Weights of a small GPT-style language model, trained from scratch on English Wikipedia.
Size: 8 layers, width 64, 2 heads of 32, MLP 256 tanh GELU, vocabulary 1024, 0.482M parameters.
Each number is 500 + 25 x the weight over its row's rms, rounded and kept within 0 to 999. Layers, rows and columns count from 0. Numbers have three digits each. The size before them is the row's rms in percent of the matrix's.

# down: layer 2 MLP down (transposed), 256x64, rms 0.0561, rows 132-178, columns 0-63
# up: layer 2 MLP up, 256x64, rms 0.178, rows 133-178, columns 0-63
down132 099:476533549489578535483525494538489449514489501538521507468527461499440477502495510474496497485500467527481506513504470524512470486526501461481480495509507512535473509489533502500473510485500502
up133 104:494504484497531487475453528469472485436479491528473520501477499509536486468483474516550520497504501540510500490534516490498548458485463485510507542517539500485485517482536478531527521490469503
down133 107:547538462491489471488508481503468472490476492468485478500539515513494514489534527484532513474518475503503493521552504497515495533548477493502453497452519507554460489524501511481458510514510460
up134 096:526516520500467543533518493479571534494476502476498507476474477523497490487429471500512543493486482467475478523499489538503468514503517487489505484530537516510539520532457496478506501509505468
down134 096:457497496493501503524509487502480505481478481528533459477479521447481513509505523522496514547508509541531517470520495491510511528541500529479431459520523477476508538494458467501478510484539492
up135 106:492515488531554494481458521540473541487468499501494465506507503520498502487550508536516512458502517491501524530484489463538482455500497484461509489507524506537460537472457484464508493509530485
down135 098:428488494546545532491527499494491536536493564488511481503510506527488494459520478553513472487486460480535507475467500498540513505492527503480512493506508492497486496486474487486479519446497508
up136 088:491523499512509486472535467479528508449519543509471513464464511488480442514527470502518484513524490527483545486454514479548496516500487527521534494482508477519539504506501455494497455498485478
down136 091:474491493487465474521516505509479474506479503493482523491476506501543517474536474549512555492515525533496512448485481533526485513485553486506489481464490480497484549481501449500504506552503535
up137 088:445510489541494483544487509506528494517471472455518533494509500502498486499531523468509499506541509525510502488482496517497511481511502535468510456459514512465533517493502575524445473506482483
down137 099:488522485477505526501547479497481455546501553535483486472490524530468482469478522501519481488505448518471515496522501451459517505525491548490489503536547496506488498459483494488523481516484517
up138 114:471481490515511510550490493496492485452517525463447520499501483509488508476510487533526463505471504504471489543518512525551438473505471462503496523501556505500517483545533510492487508496530494
down138 123:528486446481473470519528509504500532475560467521467528493551480508514501504492458478548481498519480524490462507541469485507481497491480510529518525510482521520543479520507487504481507460490468
up139 100:493504496473519498516508532503514555526497515502525500490497540507545508486486486486419470487521537452505501470462531473495528474511482465470522481471535528544507490483523486507508501511466504
down139 103:492478502511485507513513516461533545521478473504533531518490511475497553493486510509461469533496514498509502454536495535506516484462470482524534481457524504508511503457522457444478525504522509
up140 100:516499536513535523517489500499509540492528501470509505523497535529470487503462501443506524487508511530498446500497477488535526477512486460487496465483551533458485497486497531549512451500472489
down140 110:508488505483454521513514521537496509504487551513491467513454484510498506486518493477501508524516480451488536528474487511492484499554514520539503537542429510521475462503492483486480520522498457
up141 110:528513548487492509500525462472497455490527498508520484501501518485504455497504442506521478490487483523530498544552519503497532506495524500438509488516562496505492486484468521502487472535460481
down141 125:492485506550488479534528536523534517489454491477483505485518527501486524525472511481466525488516475469503474503496507480479498491520505505535522508475553503510495463485468430507548488528464529
up142 119:452516533502489499519503538510494492529468502514484495524530494454497492534435457513517483463514495522497508504481488487493498450437507514503557502479499497498484527533501500525460521542510516
down142 105:494499517528498486513537545500517515458551506517521499484485511506534494483468508478457488507484481532548481538509502520509459532507494475451499472507483466509496450482506474500534532514506442
up143 125:501579503552502515485453490468479462489508525505478513537490469534510485509512487502464521535471508490502471498530515502497517485526529461505488466495538489497508498473536514492480453521536478
down143 114:509480501483537499509545493493507547511489529497524478456508518517505487430485477495519556512513513513482515509468460502514491535475467535516491465466438512516463517485510509462497503512508518
up144 085:488493490538536460518440491520505514484484492471503501535483507503475520461506497528471519493491495497525532516507493510497559484498453463515462512500513470511540512516474446481472496478543542
down144 073:497515537491458490500533497519512505480526520523465525494494521505492515500519478504498513482489483477456525507510465466451520509476524520465489530512465526511501534529431453514505508558488533
up145 069:505520500472503477527448477454539525472514501473501507496505493506512561516511474496486511486507440487486512489510513495479501531516522539453491496485539540537530492519456511484547481514485475
down145 075:484504510477481503483558498544486482478517498476506490504507515501456465534489487486512493528456526498546538547525497457526532511510484504459543445509481511533518496508505468531496482487469494
up146 095:462494499527502474505480515532478488481512531504493503515509525467480463438495540484496497485485474555503518531485479473510527496474486531508488508451521562483472548512487491487526476538521510
down146 085:504528523483552486468468519503460481495510499485505514463489486489540543513509479491530493522509509551513489509496527504499506533570468476471463519491484480498498489480482532475523448471464515
up147 096:508477492481511477474498499498484507465481442500484503501482463509518469513508522505511500503482510468531531520493519489494564490502493536494572496508531480514465529562536484527502479486448490
down147 096:506507501474493443509504473479467491528463515485486498518495510489484506499536505467532472539536510532495482527501525561509514492480542546461466450483503506514491493490484507522492562473488504
up148 084:513503488520509542445490483519512493496532509516470507496520493499526457518484504515551497487484549473482453501471537492494495462516493553481505491526524555497489481496493506436518490484465521
down148 080:501518467513530500523454526540492508452553482502443454541482481525510480542511488516515485471450522494510483535498503475504505495519525519516489507503463462525508496496476505477512501504499552
up149 103:493517475502499468502533528525520522454476494541465479516514557513493469543509470500483530510518516473497512525505519482483513466497446499497550506484512493476522510480515439466525476525472484
down149 106:497549503494497548540493468468498488570499485476495481521464520478486520466508534494549526538511485479466506481510497495525479538530538479518466489488497493468500500478509512516468503452511497
up150 094:469507503513467525515517503503474460510479470469497485505489464498550494498459543509546497485478517491538481515490503476484521495532515510519493463530546485463507496540519518467452475524495550
down150 080:527486498487482503501492497497516478527493543474556516541474522520511523461505515513490493539497483468497511517481518494486499460541496466506524418505503513438505468500487505468539515499527512
up151 108:506483517471522488483525495499538453457534462504495482493525490478486475465514541500540475494466504544486554527512487522543482513491481495515494512463524522539490506469473517469489484528509543
down151 097:519474510520475486450476489516448486498512464507529532492508530469453499538510474457499450522542489514442527477510506501540532502491479524480488526533499511510520533536497509493503489492520489
up152 102:494511531514543511518520464425525493504510501531484485489494522469474504531496517506488504456529471544497473515498453510513447505480535483468543470471503510503510513526497487528534511532512481
down152 098:504492494530518505425446494502516526482479468485462522526472553507493509507519463534517503540468543476517531521530499517501496499464508518503490523482480479469517480514511520485526517493494449
up153 100:526499514495524468514507517484486498549500527489499504474515512479497490498453539461505463477493493525557451509465512464496552506485511516463504502468495510505534473521459543484481539523527488
down153 091:468513517497492490518537501510485517475504512529490479448553473521535470473475468488521538537561475492501472517535483509492461473535478481513488490484550538491498497510472494502510490534476485
up154 083:491550469502514509504498503488491494509514481512534496467505532514470496490546467513509509471504494471475514434473524470466519492476500532526545519501552525534545500498477483511473454518524480
down154 081:493513497483483496454472481483480492517529503468476475515473564516478481469542483535500513499504528507490481480485464472511504498519544488543454480512551517511531507478482547506459502467483484
up155 130:503527515508506521561493487501466482454495486465536518493507472503513491527492504451467481475563498453500483515466525508485532518482485528486540452525514509460526484531517509506485496521515497
down155 131:501475541539514490486508522526490490452501488525505445504492497491496500536495470495484509494484523485458525544543531462439484456488518507482528504493483513493457518491512477497503516544545519
up156 110:476499495476532530478507526529525487502521486519495524527468524510527460516528479487483515463533472505502490542496499471438521469523481491481530511539523517491476448484503471467512553469495513
down156 103:506502451509476515517531519479520526513541469500501510494530504531493463506533491501532527485532483510487506523454499489509499521512524455448542512470469440511492486517490504466484460471518537
up157 084:478533489513528500528511514481478514530493485504492462502515515480534533499500506507512464505453457511524518498504469471500519515507533458473489523446548519533514488535507459524446515485524459
down157 084:482485483487454534538470535494494507466481472511485482530484490508533477547517480487503496506474495561502481532533542504508535501480507484500528511521510495540500508542446494468478472465477477
up158 107:475528463506484489492523484509482510471521496512475528465514527516512520540469506510486491503473475473502540442462520521521535464483478566488520506468514508515480500520480517508494490457536550
down158 118:502525478471514498463534480504509521509439487505474514485474489507512522495468532470545513479461500489494517453499488507502476477494501523489524511480473524517477506514472517564497469568525537
up159 105:485521483465481524487508495486533491494504497499506490515520487507519492516484517479451449492525532488509469496499473473482511520479533501468554498473552521497505496539542539453511511541464448
down159 103:491510492542487503505552508490528529483492473500485512507510478519465499505491508530529498483510427460533478543520505428506487504507480536460548493499510520488492484496529505484488519525476460
up160 114:519550501530522511537477511481505499508530508455481519494498507514512496499464471509505459446547474509527442490475503469497541518502513449499529523458500508473510491464514494500523480486523538
down160 118:505493513475515478506522480477485475566472510490499535499492471527506510532494520507481491484527466510458525522548475517474455494523533505491455507491461535526478491454518535470533525508518483
up161 060:498508500496518482470450514470505492499526528501533533456516511473538500514450472515511520475528533512487522487459471464525447478489524518492529495512495556509516532472466515489466492484528498
down161 072:508494546494455468534526523497508503496487536518519447483496493530473475462511479491513478487483505510540486502513488506515524505497496500507435495483509428513453552514506491517544486491510524
up162 081:525511545511501481480522496462539503449503556501478501460507513482505482533488496506470509512525460533477533488445483553495463515506507497463485501524480503515531495492478463483484514515486456
down162 071:496547458480497477527520514540528495510488541493503498529505489520494517474522486450490525496459510483493495477511425531521499532505482474521476499482487472526471531541516480543486534472496508
up163 122:469527512525547543471481495470520485482507521461509467494510518511522489482524512487531510525461498520515517510448488496559493486528446488491527504441506515520463473481510479488529474483513510
down163 134:517505521481522520524484490486437477500484505482503520531493526470462508536506515514478492494476497533504521509562466486557500481465484458511476478474460472496523527475502488506560522510517508
up164 112:503489505503544474542472505495491497453498502510514473524533474466505478489484510495490510497491517541488472548508510537487541528471478558509544499490502532486467506516463476474520497546508450
down164 112:476541528499519502490536513557480468487502522494542522494507483490464490506492478487481517493509481494473483490483529481475547540468503506472502490494502507497471436494489462524491482549551546
up165 095:487493525504517467514483449524492524532492485488530468515525464464507462504519499495446518484539513557516463542534473477485526517492503538484493455516552521515516499496488493474476498514497505
down165 086:497497486516444479472509535487468478486541539497486504531529547491489477482539478526521510522500544533462502539463524488507471496474473488509539514535508465498537469514494480490526480475488491
up166 092:486512495512565538486513543501488493509495513479494562512510511537499492484481504517486509485498484472461560490458497514533484528484483486487469529463506458490492462475468478511505504526545473
down166 079:524510448479528499499470496483459531511488497505493512528449476481528486499471490497459560489533510539536534491484539497467482500485485492525487534528475451503521510495484490478518504543532495
up167 085:541504468468528473497527498489478536539516455473533534516484528441495511510461471453487469499501471516529457527503533490501521496503515531506506486530525495530517484485458502507478526497498471
down167 095:458514498499493530510484527522488523489501472501545578493503473519497522515528520465514496514520506507544518486481487460491501515538460457495462485467482496546500487456503481506451478489498506
up168 088:467513547537541450525460499516486538472496492421460490478500474492506505520504501444509488484526521473467518469505520518501515514543510544505492493482508508521524494503510495497489472525491502
down168 080:463509498527513524508513474496493514498479506504510522511462543489463467520520492509511506531496454497556524509463465462500487495498535472526477449522475508458528554464520494534502514483473498
up169 104:472525528506473505530553505472511489461510529477501520498477510507530510477473476453488487504510474506542548498511479533523480474493500471487494523435509484483543534535500528547482481493504514
down169 100:490500505449532525493464473482484529521486490510502476476498472499518515497492492517515529477510490554448448536498508519511496500469469521500483537563500509486507478490492466472556494509492545
up170 104:508478479474546500517540511512540497484548490487474494544466532510496494497497476494508507451500475481469528535519475502506499482507484485488470440544536459497500484527514465490469538518499527
down170 108:516503524526518511497505487509503503498541496484500466515469560499496511502538488527497540464496486455503518474516463502468468458559457469488492473517478482502568519514470474511480503496509512
up171 113:489513496515518499485428483520484495482456485494486466488485522532501484489550528527477481491468507512526522542517469531538518456546495480484518527514481488492550544484489511511509510491530471
down171 116:516439487510504493530477456546519515527516506482520494544519504504504510456509483528505493485517493486522540569509479524531468502503491484541516450452491499513480491484481501477516502452493502
up172 107:514513489485548505507473479534482558501495506492522499463470482482529479518431494491486492501524511502508533439523526507498515461519444507512525476487529542506508493493503486537511453515491507
down172 103:493507494483495475531506538501510518473492516481453483489498442443503502520489511490469540492486468512532486514491498493494522469502570484503520483474489509505484541528490507483485523517539571
up173 067:464501508473517499516468465509486494422530502470520494479481473482519509536488500503470484532490546486492542513523509517497499447518516527462511481544487487488499487512498471494431517502523505
down173 078:483480512529452485522507508529531489502502509540477463473491462515524466509534524482472479478530526500477496495517476493477495497439467529502484495542514493483478539511520496524502513489579498
up174 091:517486470577511524492490524509509473496466518507517485483490508508504515489534475495456502473529517512486469541483553512532538479483490485478540517485493502459509518495474479525443469500537489
down174 086:481492504470505516476521508507506502497539505531501512519538504457523523530482502501573513504468484492494516514494455482449453539524533508489521532531493451529461496486469508503520482476473487
up175 124:546506446468533528489468485529508484538476489479472526535495493534485514513482528465487486445495516493465518478482504493508466512469505520515486508543544516481501487487509496532468515523554504
down175 130:482511474458493496510514472485489488481526531511488477466521536454530447489491464519535492478558515521467532516502530532490541515482506454545489511513532510456496492518489520493477498476495499
up176 081:524440485485540463455473517497499481551465477536483486511525521491532498493493485499487486489494528501439518539483467473520498502488479496543506506496507547487511506494478520528535490481527539
down176 078:501508514513531481470489514531543523537478490511494502468518478492487504526490489493489491466523494488485546505486532456472478522482486476461539528483563527461548493507512516544462470492488476
up177 087:505522507502472487486532472440521505479505480514500481517539490499517545492480518498523491486519523530457544534507485523507471462480506499509485541476507510518516449500503441475491514467557500
down177 096:501464533509533522482504515486444500516498493496508488491512515501492460527450505512503468527473473539513489480492468501482509533501497557467478516500484535510511533437470524470529508546512475
up178 111:483524510470513456519509485487520491537494522476515515492474528451528460505463510473474475473529463521575478500485503515504522485513500538507514496482459505485513522517479530542503528498454518
down178 108:466516507511483516509533510469500544498526496499507496522517494562491477502512486490552456526519501466492467509462543472471484481484510494469503474565521487513511491493514442490459486520489518